Weights of a small GPT-style language model, trained from scratch on English Wikipedia.
Size: width 768, MLP 3072 ReLU, vocabulary 8192, 77.1M parameters.
Architecture: RMSNorm before each block, no biases in attention or MLP, tied embeddings.
Training: a variant of Adam for these matrices, 903M tokens, 13785 steps.
Each number is 128 + 24 x the weight over its row's rms, rounded and kept within 0 to 255. Layers, rows and columns count from 0. The size above them is the row's rms in percent of the matrix's.

# layer 3 MLP down (transposed), 3072x768, rms 0.0308, rows 706-722, columns 384-479
size [113 103  92 111 102  99 101  96 107 107  96 105 108 100 104 101 100]
[[107 144  97 136 105 132 179 112 113 157 118  85 109 134 129  94 150 135 127 124 178 138 133 138 158 142 138 141 125 134 124  89 120 144 133 148 150 183 157 160 133 150 104 129 173 113 164 152 100 126 120 103  96 159 149  95 148  97 103 134 107 173 126 143 157 152  98 120 104 152 154 142 129  98 134 225  97 137 153 138 159  85 104  98 129 109 123  95 120 136 115 102 118 124 139 118]
 [123 164 118 127 130 146 101 108 159 132 135 150 166 147 146 122  81 121  86 125 101 167 158 134 116 113 119  64 164  98  63 155  91 125 116 132 141  81 121 102 154 127 116 105 135 138 126 133  98  85 138 106 125 137 124 150 121 106 176 140  91 165 106  92 146 133 144 112 106 121  92 110 147 135 134 103 144 114 166 150 171 132  92  74 153 128 141 152 116 116 198 136 139 132 154 136]
 [140 100  92 142 110 170 100  93 117 113 125 129 119 133 121  98 113 144 117  98 134  95 122 129 124 143  81 103 140 158 158 126 145 164 134 150 103 137 141  89 131 144 153 145 119 148 127 133 189 161 151  98 134 154 148 122 130 123 150 161 140 169 154 143 133 139 155 132 127 114 123 117 151 110 110  97 116 108 153 127 119 110 113 169  91 102 112 162 120 112  88 102 135 139 102 126]
 [150  72 133 139 149 146 137 170 134 127 157 127 117 154 134 110 156 117 101 154 123 111 148 134  92 118 133 140 136  85 128 132  97 144 106 130 131 198 120 123 155 104 161 155 132 108 143 130 144 129  99 127 102 116 136 175 128 110 137 105 126 168 114 129 139 139 125 212  87  89  86 130 118 141 120 190 134 194 153 118 136 111 115  93 113 130  73 149 133 141 127 137 133 136 118 110]
 [133 113 130 138 135 122 133 143 127 163 157 142 129 121 130 135 116 116  94 148 142  81 148 114 155 110 132 173  85  90 114 145 135 110  69 117 145 102  91 137 116 120 104 129 159 148 147 172 109 187 110 156 136 105 137 183 151 160 103 129 142 128 164 119 111  96 157 122 101 133 127 104  98 107 149  92 120 132 130 134  59 119 136  94 102 122  89 151 125  91 181 126 155 110 144  94]
 [161 121 104 127 105 151 136 123 101  88 144 145 129  93 120 100 130 141  96 126 159 151 136 121 125  95 102 126 104 133 161 140 120  76 101 134 164 118 129 129 134  96 142  88 130 129 112 134 128 161 153 129 106 100 148 134 133 140 120 136 139 111 145 126 133 145 159 156 184 107 120 136 128  95 120 173 123  85 103 131 159 137 111 117 140 118 123 163  77 133 106 122 108 120 134 107]
 [121 125 115 134 100 147 188 112 148 156 139 147 114 100 164 111  92 138 127 131 160 126 119 110 125 190 103 111 133 145 117 143 126 118 108 122 122 111 144 109 100 117 152 118 119 108 127  86  92 132 129 100 121 154 107 152 124 115 107  90 142 136 147  97 118 132  79 133  80 102 104 161 133 115 139 114 117 102 124 105 133 132 108 128 116  91 134 130 101 121  99 108 119 111 107 120]
 [ 68 145 157 148  94 159  95 100 125 161  97 127  94 138 138 105 112 123 110 122 143 150 109 122 109 119 114 172 154 125 120 115 141 130 160 147  76 175 122 127  98 142 157  97  95 113 184 113 128 131 174 113  83 127 119 147 144 116 125 102 122 124 109 112 132 127 142 141 148 105  98 122 135 170 160 168 105 130  65 104 131  99 148  57 105 183 143 123 124 121 129 171 118  97 103 117]
 [117 108 152 150  94 117 156 155  97 154 124 151 118 168 128  80 107 148 107 129  83  88 104 125 126 128 132 124 146 128 107 130 102 123 159  95 110 150 120 119 149 113 133 174 121  99 163 125 121 128  88 123  51 122 111 104 116  91 116 125 177 127 132 121  70  82 123  98 128 118 146 129 137 140 142 138  90 130 128 144 114 132 126 140 117 122 111 152  95 114 156 147 122 134 129 159]
 [ 90 120 115 108 126 113 154 117 135 148 125 121 101 111 109 126 139 104 120 123 120 150 117 126 143 112 120 157 148 180  68 159 130 130 115 160 128 150 144 144  89 122 158 134 143 119 132  93 138 138 142 151 122 125 128 154 150 119  99 111 113 133 150 115 158 134 117 102  92 135 143 130 119 102 131 105 134  98 145 140 111 125 149 138 136 158 128 127 160 120 160 107 142 140 106  87]
 [ 93 126 129  96 142  97 137 132 138 150 106 176 103 138  98 177 147 140 101 100 135 144 109 147 115 122 149 143 129  99 121 105 158 118  87 146 108  84 180 131 107 119 122  96  98 145 122 106 164 154 152 116 114 175 110 118 138 176  99 125 168 141 130 119 135  88 158  94 103 125 145 155 159  96 100  88  92 131 143 131 122 101 135 140 103 129 149 132 146 126 156 128 157 121 127 103]
 [168 130 146 117 115 138 120 132 160 114 102 132 119  98 121 110  97 136 114 111 135 113 167  79 157  86 134 151  81 108 136 120 150  71  74 127 134 137 116 110 115 149 128 168 115 152 121  95 111 135 133 119 119 165 134 161 106 115 152 152 143 134 154 128 122  85 144 107 149 103 135 166 148 116 142 123 112 142 132 137 137 136 150 153 144 127 141 100 109 143 129 145  90 130 154 165]
 [141 111 134 177 132 111  93 127 114  66 129 135 131 172 132 158 116 128  97 125 103  96 154 124 142 135 117 122 143 109 161 133 145 130 135 153 128 142 132  82  88 150  95 134 120 148  98 156 161 130 144 138 123 142 138 140 112 142 106 119 123 125 174 110 140 156 140 127 141 128 118 169 130 177 120 108 100 134 138 154 124 166 128  98 140 139  86  98  97 105 145  70 121 126 121 147]
 [139 116 108 113 133 115 119 135 123  84 105 107 112 128 131 123 164 123 124  88 141 148  98 123 113 143 148 134 167 134 135 109 100  81 143 167 133 118 109 160 103 119 148 104 142 120 110 133 110 125 140  86 107 121 140 138 100 126 136 126 100 123 130 129 137  91 132 110 104 176 124 125 132 130 106 156  88 135 133 141 196  61 157 107 122 143  99 148 116 158 143 122 129 118 130 101]
 [126 147 167 123 108 138 156 137 104  87 148 159 142 128 135  77 112  84  98 117 196 118 154 117  99 162 134 125 121 124 181 104 102 133 112 184 138 141 104  98 145  97 111 168 169 126 113 120 162 152 122 150 121 139 148 114 148 169 141 175 122 136  98 153 145 124 146 165 155  83 160 164 137 123 167 104 122 153 117  98 113 134 141 103 128 157 118 133 162 131 145 118 138 132 132 137]
 [143 187 128 125 127 146 124  74 131 133 123 130 134 112 129 145 127  86 112 138  59 127 140 125 104 183 130  67 157 156 120 143 131  87 149 134 118 107 136 123 115  81 123 118 117 149 129 105  91 142 145 131 111 105 173 131 151 142 159 128 145 138 114 172  89 139 101 132 149 131 142  99 109 149 147 177 145 112 100 143 130 116 111 123  97 170 134 123  73 160  65 124 137 120 145 104]
 [133 142 126 113  97 114 144 147 136 177  76 139  98 110  99 138 114 128 121 137 122 105 143 150  78 108 119 149 112 125 139 160 140 148 121 137 106 168 142 157 159 161 145 107 149 150 102 135  91 112 124 110 117 112 164 154 140 137 136 131 151 139 116 105 112 133 120 155 137 137 168 108 137  91 109 140 122 117 105 112 152 131 140 153 137 102 153 129 146 122 135 158 115 164 163 107]]
# layer 3 MLP up, 3072x768, rms 0.0342, rows 707-722, columns 384-479
size [102  95 108 100  99  99  98 107 101  98 101 103  99 101 100 100]
[[120 148 144  99 117  90 121 155  75  95 161 137 130 126 137 108 149 168 167 101 120 115  74 164 160 124 129 182 145 135 180 126 129 175 113 107 112 139 107 134 123 144 102 132 148 130 148  97 145 167 149 128 130  93  99  65 130 153 140 125 128  83 156 159 115  96 131 133 155 107 122  83 112 121 112 120 126 122 105  83 112 118 136 158 111 148 138 141 143 136  85 107  97 143 118 141]
 [123 178 135 130 128  93 128 157 146 127 113  95  93 134 151 150 125 120 131 135 108 158 116 151 141 105 150 143  84  89 118 139 112 111 122 107 133  95 117 157 143 140  95  93 150  98  91 107 102  76 122 112 120 126  85 122 120 162 139 121 119  94 125 140 157 129 109 111  67 139 119 137 108 111  96 122 125 135 107 112 151 153 129 117 162 133 165  57 138 122 155 139 160 107  93 143]
 [114 155 139 151 157 145 152 154  97 137 150 115 122 118 124 139 174 114 122 126 126  88 140 125 140 148 160 125 112 160 148 158 139 115 174 149  84 111 180 108  83 116 166 174  94 114 116 150 149 132 147 139 129 157 122 107 125 131 121 114 121  84 136 118 161 113 130 116 103  87 146 129 132 209 133 106 136 117 137 166 140 102 145 108 132 132 109 137 148 126 108 141 163  98 121 153]
 [109 135 113 104 149 103 128 100 154 148  75  60 101 156 104 125 143 113 127  72 131 160 119 175 124 101 118 110 143 146 134 110 202 130 118 101 102  80 151 121 122  75 123 144 100 133 136 125 138 112  93 132 130 149 129  90  94 124 118 131 146 102 127 162  98 141 146  99 156 108 112 137 132 164 109 113 148  85 136 104 139 117 109 148  96  98 146 142 147 101 108 113 124 127 108 123]
 [132 117 106 113 157 104 151 126 148 122 128  81 116 151 111 157 123 106 133  78 124  86 129 156 121 141 125 142 138 151  97 128 110 123 123 125 126 143 109 102 126  79  94 134 108 142 121  94 112 130 131 127 167 130  88 104 135 152 139 122 109 161 115 128 156 136 116 135  90 158 123 147 102 131 127 139 143 131 168 103 115  86 142 136 134 126 132 126 150 137 143 113 138  94 144 162]
 [131 129 124  79 104 131 162 105 127 147 120  80 115 156 103 129 105 125 117 145 142  97 105 158 123 153 145 141 132 130 143 133 130 143 172 125 118 124 133 116 134  92 111 111 139 126 142 102 154 128 147 166 116 123 152 117 160 155 142 136 138 122 159 138  77 120 155 112 156  90 147 148 106 140 120 133 102 176 124  74  90 158 139 154  90 142 113 116 138 115 166 103 113  97 128 126]
 [111  88  91 103 152 113 192 161 116 131 193 125 174 117 152 169 126  98 144 136 125 167  97 148 131 168 190 107 100 117 138 153 132 138 113 122 165 114 108 120 184 171  90 120 153 120 123 161 141 118 123 155 153 122 135  72 136 121 145  90 141 115 129 117 189 115 119 133 157 134 141 141 126 144 139 126 166 102 190 153 152 143 113 198 148 123 139 101 171 127 121 112 140 156 122 111]
 [102 119 118 191 104 131 159 183 107 159  83 130 142 156 117 164 120 136 119 142 128 148 128 158 123 146 111 112 119 148  91 129 135 126 102 104 118  83 106 139 114 135  59 191  79 131 108 158 113 119 170 110 138 146 125 108 161 162 131 126 147 124 119 121 111 104 154 163 127 125 100 142 127 167 171 125 115 156 112  99 144 123 154 107 127 138 167 105 164 143 110 110 127 139 153 118]
 [139  68 147  93 106  69 182 107 129 118 153 108 158 128 131 119 132 110  93 181 134 102  82 164 131 135 113 121 120 133  95 130 109 120 148 115 154 105 156 141 126 137 105  75 114 148 112 164 137 156 160 127 148 143 137 116  86 138 147 123 158 123 132 108 112 143 120 108 139  99 146 131 139  99 134  86 149 133 151 131 108 151 127 156 134  82 111 165 131  99 108 115 113 138  92 121]
 [118 118 103 175 114 127 122 127 109 141 116 109 154 128 155 101 160 137 126 134 114  91 133 156 108 207 123 117 156 166 173 145 134 128 171 134 117 147  72 160 163 172  99 160 106 149  88 137 100 135  91 132 136  98 144 141 141 121 157 136 106 135  93  97 123 150 130 163 136 132 132 106 109 173 139 134 123 126  91 168 119 116 134  98 142 101 128 140 132 136 111 110 102 110 158 110]
 [103 107 145  99 108 126 112 107  96 147 129 128 156 126 174 145 141 115 113 130  92 183 102 166 104 147 159 114 163 114 126 125 139 176 123 155 108 116 114 127 145 147 122 123 147 112 127 121 134 113 141  95 165  57 148 128 108 156  97 162 143 102 125 104 141 113 101 146 160 129 153 132 121 154  93 116 133 123 109 124 122 116 135 114 149 112 161 158 115 132 114 127  87 120 139 129]
 [124 147 125 102 120 133 133  74 117 181 105 102 100  93 119 158 130 153 113 133 112 115 122 156 136 119 138 134 142 159 122 132 156 176 121  70 117 137 143 142 156 115 103 127  96 164 105 139 141 104 168 142 103 136 142 141 124 111 133 134 133 152 104 115 110 146 137 152 167 114 134 124 126 159 153 106  82 128 144 167 105 150 133 125 168 119 124 120 121 119 176 143  95  93 150 153]
 [113 110 119 122 118 131 152 110 106 142 135 130 106 105  99 141 110 155 109  73 131 133  95 131  92 154 138 171 106 117 145 191 140 173 100 104 131 105 159  77 148 173 108 175 118 125 119  69 191  69 108  99 131 139 153 174 163 118 106  69 130 103 117 115 120 115 156 172 146 150 125 129 168 116 118  93 130 142 149 164 144 141  97 156  75 126 100 149 169  85  89 107 119 170 125 142]
 [122 135 112 119 116 101 143 136 113 122 146 145 131 132 111  79  75 134 164 125 106 101 127 150 148  95 126 129 138 138  84 144 151 141 153 103  78 155 108 132 154 125 132  96 201 154 111 157 158  97 140 115  98 121 134 130 116 149 180 152 119 105 162  88 134 110 131 142 179 149 131 115 123 128 115  92 182 138 140 102 107 144 119 125 107 132 146 108  72 143 125 162 112 110 152 125]
 [144 142 141 132 136  59 118 158 172 102 157 119 115 132 148 117 121 163  98 113 109 153 122 159 125 133 163 139  98 102 119 106 107 158 107 113  88  99 132  92 117 103 109  79 129 127 135 126 169 180 124 158 134 154 110 131 153 149 125 179 119  79 166 133 149  85 176 166 106 143 151 145 167 125 131 120 160 136 139  89 115 129 149 131  96 106 113 102 128 119 151 100 144 122 152 124]
 [145 129 118 185 144 128 185 156 131  89 135 114 114 148 119 127 138 140 138  95 127 134 116 157 146 108 119  85  88 122 109 147 122 135  99 104 131 128 143  91 139  95 116 162 126 142 124 136 148  87 125 114 149 134 108 116 136 143 118 151 137 108 119  66 148 157 127  95  56 104 123 122 136 144 138 111 141 100 187  97 139  95 144  99 114 121 106 138 124  96 106 119 132 118 108 168]]